python train.py --num_attention_heads=6 --hidden_act="swiglu" --norm_place="pre" --bias="none" --init_std_o=0.0 --init_std_up=0.027 --init_std_down=0.0 --beta1=0.95 --beta2=0.98 --warmup_steps=389 --decay_shape="sqrt" --max_seq_len=1024 --doc_mask=true --train_tokens=601200000
Each number is 128 + 32 x the weight over its row's rms, rounded and kept within 0 to 255. Layers, rows and columns count from 0. The size above them is the row's rms in percent of the matrix's.

# layer 8 MLP down (transposed), 1024x384, rms 0.0465, rows 454-475, columns 240-287
size [102 103 109 104 109 106 108 100  97 106  95 101  93 110 102  97 101  99 102 102 108 104]
[[156 101 109 110 152 115 163 153 160  58 159 108 146 115 147 141 136 105 133 119 172 173  97 124 123 171 101 133 105 132  90 199 155 127 248 142 123 163 120 104  26 110  58 140 116 127 171  79]
 [165 126 127 136  83 118 129 113 184 154 157  96  78 125  87 161 146 110 160 182 108 123 154 153 188 133 115  68  95 146 211 155 174 109 135 121 135  64  89 126  90 109  75 100 122 171 110 114]
 [199 122 131 186 107 131 151 169 107 140  79 173 161  87 108 127  95 109  71  66 141  75 108 137 114 146 174 154 117  51 137 100 160  68 112 146 153 109  59 144 141 121 128  65 142  32 125 183]
 [ 89 124 124 141  91 150 109 116 140 168  83 127 136 122 112 132 103 145 125 164 137 115 126  93 109 139 186 168 170 127 152 203  88 169 151 112 182 113 172  90 148 144 103 159  75 129  69 131]
 [152 139 181 144 108 100 129 135  93 115 108 140 144 158 105 122 119  99 103 176 120 127 163 132 169 127 115 167 127 190 124 132 165 156  74 127 119 165  94 163 121 162 184 108 141 186 148 153]
 [247 148 160 173 166 118  66 183 154  82 165 145 132 147 142 133 167 160 100 146 148 109 139 143 124 132 175 102 143 129  47  95 104 120 192  84  89 166 144 145 162  81 129  72  50 163 101 119]
 [130 144 128 106 129 204 102  93 185 139 141 152 173 128 110 148 174 122 114  99 162 173 156 108 135 153 123 178 118 128 203 109 112 141 144 161 161 138 102  96 163  95 127 135 115  86 192 138]
 [171 140 123 146 154  93 119 115 100 168 139 110 128 150 150 135 139 148 124 119 117 182 149 175 125 139 117 159 157 155  86  98  99 153 132 142  84  83 139  84 117  74 154  52 105 170 106 120]
 [132 150 142 123 120 141 141  95 138 119 117 113 171 110 118 154  99 118 160 166 141  97 145 126  99 102 136 145 110 166 122 179 169 151  95 161 107 151  91 131 137 121 104 115 120 157 130 106]
 [ 60 129 152 146  96 137 102  95 159 133 157 101  87 124 107  78  92 140 132  59 164 148 141 141 131  79 159 131 135 141 109 125 110 157 129 173 145 135 146 169 195  84  87 188 111  96 107 143]
 [142 137 118 184 109  75 174 103 139 137 128 120 169  97 185 137 141 156 101  68  96  67 101 134 111 140 153 131 137  94 122  79 146 149  75 162 123 137 152 155 100 147  94 120  50  88 164 132]
 [107  97 138 127  83 110  87  88 189 174 117 219 174 152 188 130 109 140 151 159 116 132 114  80 128 127 118 100 171 155 116  66 122 100 126 117 102 107 148 101 122 128 120 109 109 120 170  90]
 [176 109 112 109 124 153 140 127 128 134 145 149 133  85 106 141 136 159 138 155 134 146 156 160 116 160 152  78 129 145 136 137 149 111 170 188 150 167 159 139 160 124 129 133 154 156  98 112]
 [145 130 116 104 130 123 163 136 148  40 111 112 127 108 146 146 165 141  81 189 154  98 134 125 153 141  85 142 146 149  84  94 109  73  66 125 170 181 157 110 174 164 109 147 100 117 100 132]
 [160  47 111 121 106 192 102  79 147 101  91 127 148 172 153 141 105 111  70 143 152 106  80 133 157 135 175 101 155 163 180 149 170  88 123 132 104 117 151 102 159 113 154 112 120 138 113 154]
 [172 112  96  81 198  64 188  72 185  98  87 128  54 119 125 125  99 134 151  68  94 146 137 159  96 110 203 210 173 145  95  95 170 128 125  72 106 141  91 169 116 155 121 106 137  47 100 153]
 [140 142 190 115 108 147  53 150 102  74 108  89 120 105 178 137  97 175 171  85 123 169 163 146 130 112 121 109 112  37 124 128 132 131 133  91  90 116 174 131 169 185 122 103 192 142 131  91]
 [ 79 144 155  79 138  74  88 139 177  88  98 140 117 175 133 155 217  91 124  53 121 117 130  94 118 135 121  95 146 105 122  84 137 189 149 120 108  46 121 175 161 101 129  88 103 136 123 138]
 [144 136 107 119 142 158 151 105 148 139 145  83 189 149  92 194 127 124  91 150 120 144 100 104  79 148 131  75 107 170 102  86  97 131 136 147 145  70 131 109  68 153  90 128 105 161 168  73]
 [ 69 198 161 128 126  90  91 110 126  77  85 166 143 144 113 134 108  78 102 104  99 142 101 149  62 163 126 180 174 134 181 106 142  86 137 175 166 113 112 179  84 108 101 160  64 144 114  96]
 [115 112  92 136 163 100 139 145 119 112 144 155 143 124 113 178 115 111 142 155 106 184  98 134  74 137 110  83 152 143 115  66 143 180 155  92 166 171  93 150  97  61 137  95 114 169 198  98]
 [156 122  76 127 129 143 144  87  81 108  85 153 122 105  78 126 123 120 121 146 115 118 158 105 134 107 128 145 185 151  79 160 153 101 114  86  98 139 125 121 138 103 147 202 154 157  96 128]]
# layer 8 MLP gate, 1024x384, rms 0.0512, rows 455-475, columns 240-287
size [ 96 105  97 104 103 104 100 107 109  99 103 101 115 102  96 101  97  98  94 104 100]
[[116 174  85 139 160  88 175 109 134  90 140 130  87 134  97 131 168  97 167 143 181 157 209 130 105 116 119 137 125  56 178 145  79 173 123 153  60 100 147 100 129 140  79 160 137 142 130  71]
 [116 143 151  75 164 111 125  85  59 106 182 112 106 166 176 121 123 141 159 131 149  83 125  89 108 122 133  91 108  46 108 135 180 142 149  97  83 137 150  95 119  89 126 179 106 170 132 141]
 [109 181  77 125 120 145 100 146 162 139 174 139  93 170 148 147 159 154 152  98 164 161 122 164 177  97 167  98 143 152 153 127  91 153 176 103 133 181 159 160 160 100  88 148 148 120 139 109]
 [136  36 117 155 130  98 142 122 111  88 137 130 157 158  94 186 102 147 112 145 132 190 117  96 114 108 179 147 138 187 132 134 114 147  82 130 123  43 117 129 119 190 153 110 123 136 132 132]
 [118 110 120 156 177  84 169 143 138  90  95 131 164 116 127 181 109  69 152 162 103 103  76 139 160 121 129 132 215 137 133 192 109 174 131 155  56 128 118  99 106  65 170 105 127 144  93  96]
 [ 98 119  94 154 108 116 110 126  96 103 185  61 144 132  85 166 158 102 115 156 172 135 123 113 127 147 131 100 153 138 146 118 102 146  99 128  94 162 174 129 174  74 123 127 110  99 127 180]
 [165 120  96 162 136 110  94 118  97 117 142 119 109 141  67  75 133 142  78 140 133 109 133 133 108 159 127 163 158 146 149 122 110 108  84 156 110 160  60  49 118 124 161 134 113 168 168  85]
 [162  23  88 128 183  82 144 125 109  90 125 119 109 150 105 154 101 135  75 138 178 172 142 101 175 133 133 141 147 143  91 132 111 138 122 148 131 197 134 154 108 136 112 145  82 144  79 178]
 [113 105 110 126 165 127 125 111 152 141 141 192 118 151 142 153 132 115 154 132 152 131 141 161  74  78 189 133 156 172 115 168 120 163  58 148  89 116 189 124 109  94 131 101 140 142 103 186]
 [146  98 151  74 130 134 162 126 192  41 119 140  75 212 154 155 185 188 105  80 120 108  99 120 127 129 173 154 192 134  86 137  50 110 125 147 117 146 191 143 125 101 116 133  84 119 130 112]
 [118 105 135 161  70 114 134  81 114 104 129 127 139 129 106 110 123 189 147 123 106 116 175 141 144 135 108 154 177 181 124  94 179 176 128 123 107 149 165 129 116  98 102 124  98 125 198 173]
 [ 80 115 132  81 148 125 108  78 128 133 106 159 207 114 129 112 133 152 138 157 169 163 160 105 156 115 111  82 137  15 120 178  57 155  92 145 166 141 101 173 139 135 114  52 115 164 171  83]
 [117  94 123 106 112 144 168  97 123 109 118 148 128 141 173 118 136  56 111 148 155 126 173 179 166 105  95 128 124 159 145 111  79 164 129  98  54  90 116 120 131 117 159 104  91 157 201 149]
 [103  71 119  92 158  61  82 125 141 166  63 163  75 150 128 116 128  34  66 157 150 141 167 186 172 106 161  53  95 129 136 174 150 181 111 121  70 133 130 113 157 166 123 143 131 134 170 148]
 [147  97 135 111 119 152  85 131 103 155 132  90 144  96 156  46 128  63 130  75 117 149 107  93  56 116 122  96 117 176  75 125 151  73 144  99  90  85  99 120  65 166 104 172  98 153 158 196]
 [136  89 149 105 163  99 194  57  79 184 178 114  89 101 190 108 120 119 111 136 142 106 132 168  99 113 113 135 211 142 181 162  79 160 136 141 139 144 169 136 129  95 125 112  94 136 130 129]
 [ 81 114 139 130 172  81 140  96 135 127  92  90 145 170  77 141 152 198 161 169 105 131 178 121 135 136 102 146 156 155 187 164  86 155 130 145  98 103 202 152 141 158 107  91  92 109 143 175]
 [164 103 176 142 108 124 124 147 173 104 227  93 127 169 128 148  92 145  99 155 101 119 178  60 116 129 103  84  97 133  85 157  85 132 112 123 175  98  94 113  73  98 136 136 172 102 160 121]
 [138 140  73 120  81 171 120  94  96 134 138 137 163 133 155 143 113 126 133 108 139 155 127 149 178 133 184 126 166  79 133 109 154 175  89  88 147 178 108 115 157 162 137 124 125 125 173 119]
 [113 121 117 212 147  85 126 101  86 160 221 124 131 152  96 184  79 164 163  72 112 119 157 155 158 136 117  97 150  56 153 150 176 159 174  97 115 110 152 144 154  87 112 114  76  94 102 164]
 [104 110 106 139  57 144  93 148 140 128 178 110 111 127 163 124  97 133  86 118 151 120 102 138 157  79 139 142 135 146 169  40  88 176 136 108  82 144 172 129 147 101 120 163 149 175 142  94]]
# layer 8 MLP up, 1024x384, rms 0.0512, rows 455-475, columns 240-287
size [ 99 106 104 100 106 108 104 104 106  99  99 100 104 104  93  96  99  96  99 102  99]
[[150  95 188 156 103 120  75 155 103 194 126 144 142 110 124  81 107 125 152 143 149  80 104 148 168 113 142 190 119 136  86 126 132 124 153 161 174 122 122 144 114 143 110 118  97 152  88 151]
 [150 147 137 147 159 122 142 133  95  66 108 114 154 121 147 106  42 144 134  77 125 150 176 107 115 119 173 118 133  85 158  83 129 182  68 151 105  98  93  98 114 101 115 140 125  82 113  71]
 [186 121 150 135 137 131 162 161  95 120 128 141 152 125 132 165 116  87 117 159  71 129 147 105 105 134 155  76 125 137 156 104 141 104 119 101  54 134 118 134 149 119 116 146 151 130 164 156]
 [ 92 191 188 129 172 125 155 187 132 141 114 140 120 139  69 145 145 124 132 180 111 146 121 120 123 132  74 113 103 147 119 137 154 129 160 157 109 171  95 148 145 136 111 112 220 147  79 133]
 [195 129 176 150 175 102 134 126  98 163 158  99 182 106 152 147  87 123 193 107 135 103 116  92 123 160 165 147 121 116 123 147  95 165 145 138  86 100 148 156 123  72 108 100  95  70 121 136]
 [107 145 138 180 154 155 110  98 109 178 125 116 129 134 154 145 177 124  73 141 122 126 106  82  98 117 154 151 121 129 176 115 126  67 139 132 111 133 100  99 146 124 103 135  91 138  78 121]
 [154 123 127 139 117 179 130 244 114 155 167  87 138  75 144 113 168 129 149 158 114 174 157 147 142 144  84  56 109 142  39 151 153 155 150  91  89 129 138 133 150 136 125 200 140  61 166 103]
 [172 153 125 144 147 126 160 104  36 153 162 140 140 125 140 124 118 123  77 118 137 152 130 174 102 147  94  97 125 156 117 110 142 140 135 102 189 122 128 135 133 132  77  96 136 158 127 136]
 [109 152 147 153 120 139 111 138 123 139 137  92  61  84  82  92  92 139 178  95 136 149 152  91 158 171  91 127 190 100 153 153  89  71 166 148 165 205 129  92 155 174 160 156 103 126 138  82]
 [175 156 182 139 154  78 157  69 148 166 172 110 162 130 131 148 144 154 189  82 171  86 156  36 132  91  88 148  96 139 190  77 154 107  75  83  85 148 105  96 139 123  69 148 133 193 100 134]
 [128 141 181 142  77  95  63 138 139 119 130 106  89 128  61 132  91 145 129 196 119 141 203 197 155 108 123  93 117 141 146 183 141 129 128 119 113 120 130 139 121  36  89 154 140 102 153 143]
 [150 121  78 162 100 127  79  99 125 147 118 121 130 131 114 172 130 103 118  46 115 195 111 117  74 115 129 128 159 118 132 147 140 148  84 169 160 165 127 176 211 145 181 145  94 126 140 143]
 [115 109 147 154 108 127 146 146 109 106 123 113 147 152 166 169 107 145 119 162 185  87 140  94 113 151 164 129 108 158 158  74  82 107 121 172 140 181 109  94 237 139 148 107 129  85  77 143]
 [140 146 111  88 190 146  71 182 143 177  84 116 113 117 104 128 181 107 116 127  91 203  87  48 103 151 140 113 157 146 186 151 116 149  83  98  86 103  99 117 128 126 144 197 134 138 144 117]
 [155 133  98 114 132 125 128  98  72 164 111 119 138  99 145 172 170 194 124 106 155 163 114 130 138 132 195  97  64 129  92 148 197 128 160 117 147 190 147  38  87 154 104 147 144 112 135 103]
 [135 130  93 131 210 129 140  76  95 102 151 141 159  58 137 150 110 115  98 112 131  74 103 143 179 139 106 146 163 116  72  82  61 142 133 141 140 105 140 139 173 141 166  91 114  90 136 117]
 [109 135 112 112 119 165 107 167 143 127  76 129 136 130 157 162  85 109 124 133 101 161  89 153  96 147 122 114 137 151 130  99  89 151 131  96  79 175 102 106 116 123 139 131  42 120 129  98]
 [114 132 136 156  56 153 172  91  99 140 138 177  38  78 131 107 124 134 137 171 147 153 127 127 173 133  78 125 117 143 114  91 141 146 156 167 118 154  93 131 118 169 149  95  86 135 121 157]
 [126 125 156  29  63 162 133 190 126 164 111 167 138 104 154  84 141 194 175  87  93  68  72 120 149 144 124 134 118 133 123  92 130 174 122 108 110  94  97 146 143 169 156 101 177 131 198 103]
 [107 108 144 166 168  96 118 114  94 132 180 160 110 117 101 133 129 167 141 169 108 121 176 119 143  78 201 148  81 143  69 135 129 133 159 141 118 155 147 178 145 149 131 115 109 163  82 142]
 [135  93 159 144 154 111 152 108  91 105 109  96 135 124 218  87 119 139  86 100 102 221  96 155 160 188 122 133 134 163 115 133 167  99 119 171 142  78  96 207 178 159 144 171 143 112 195  43]]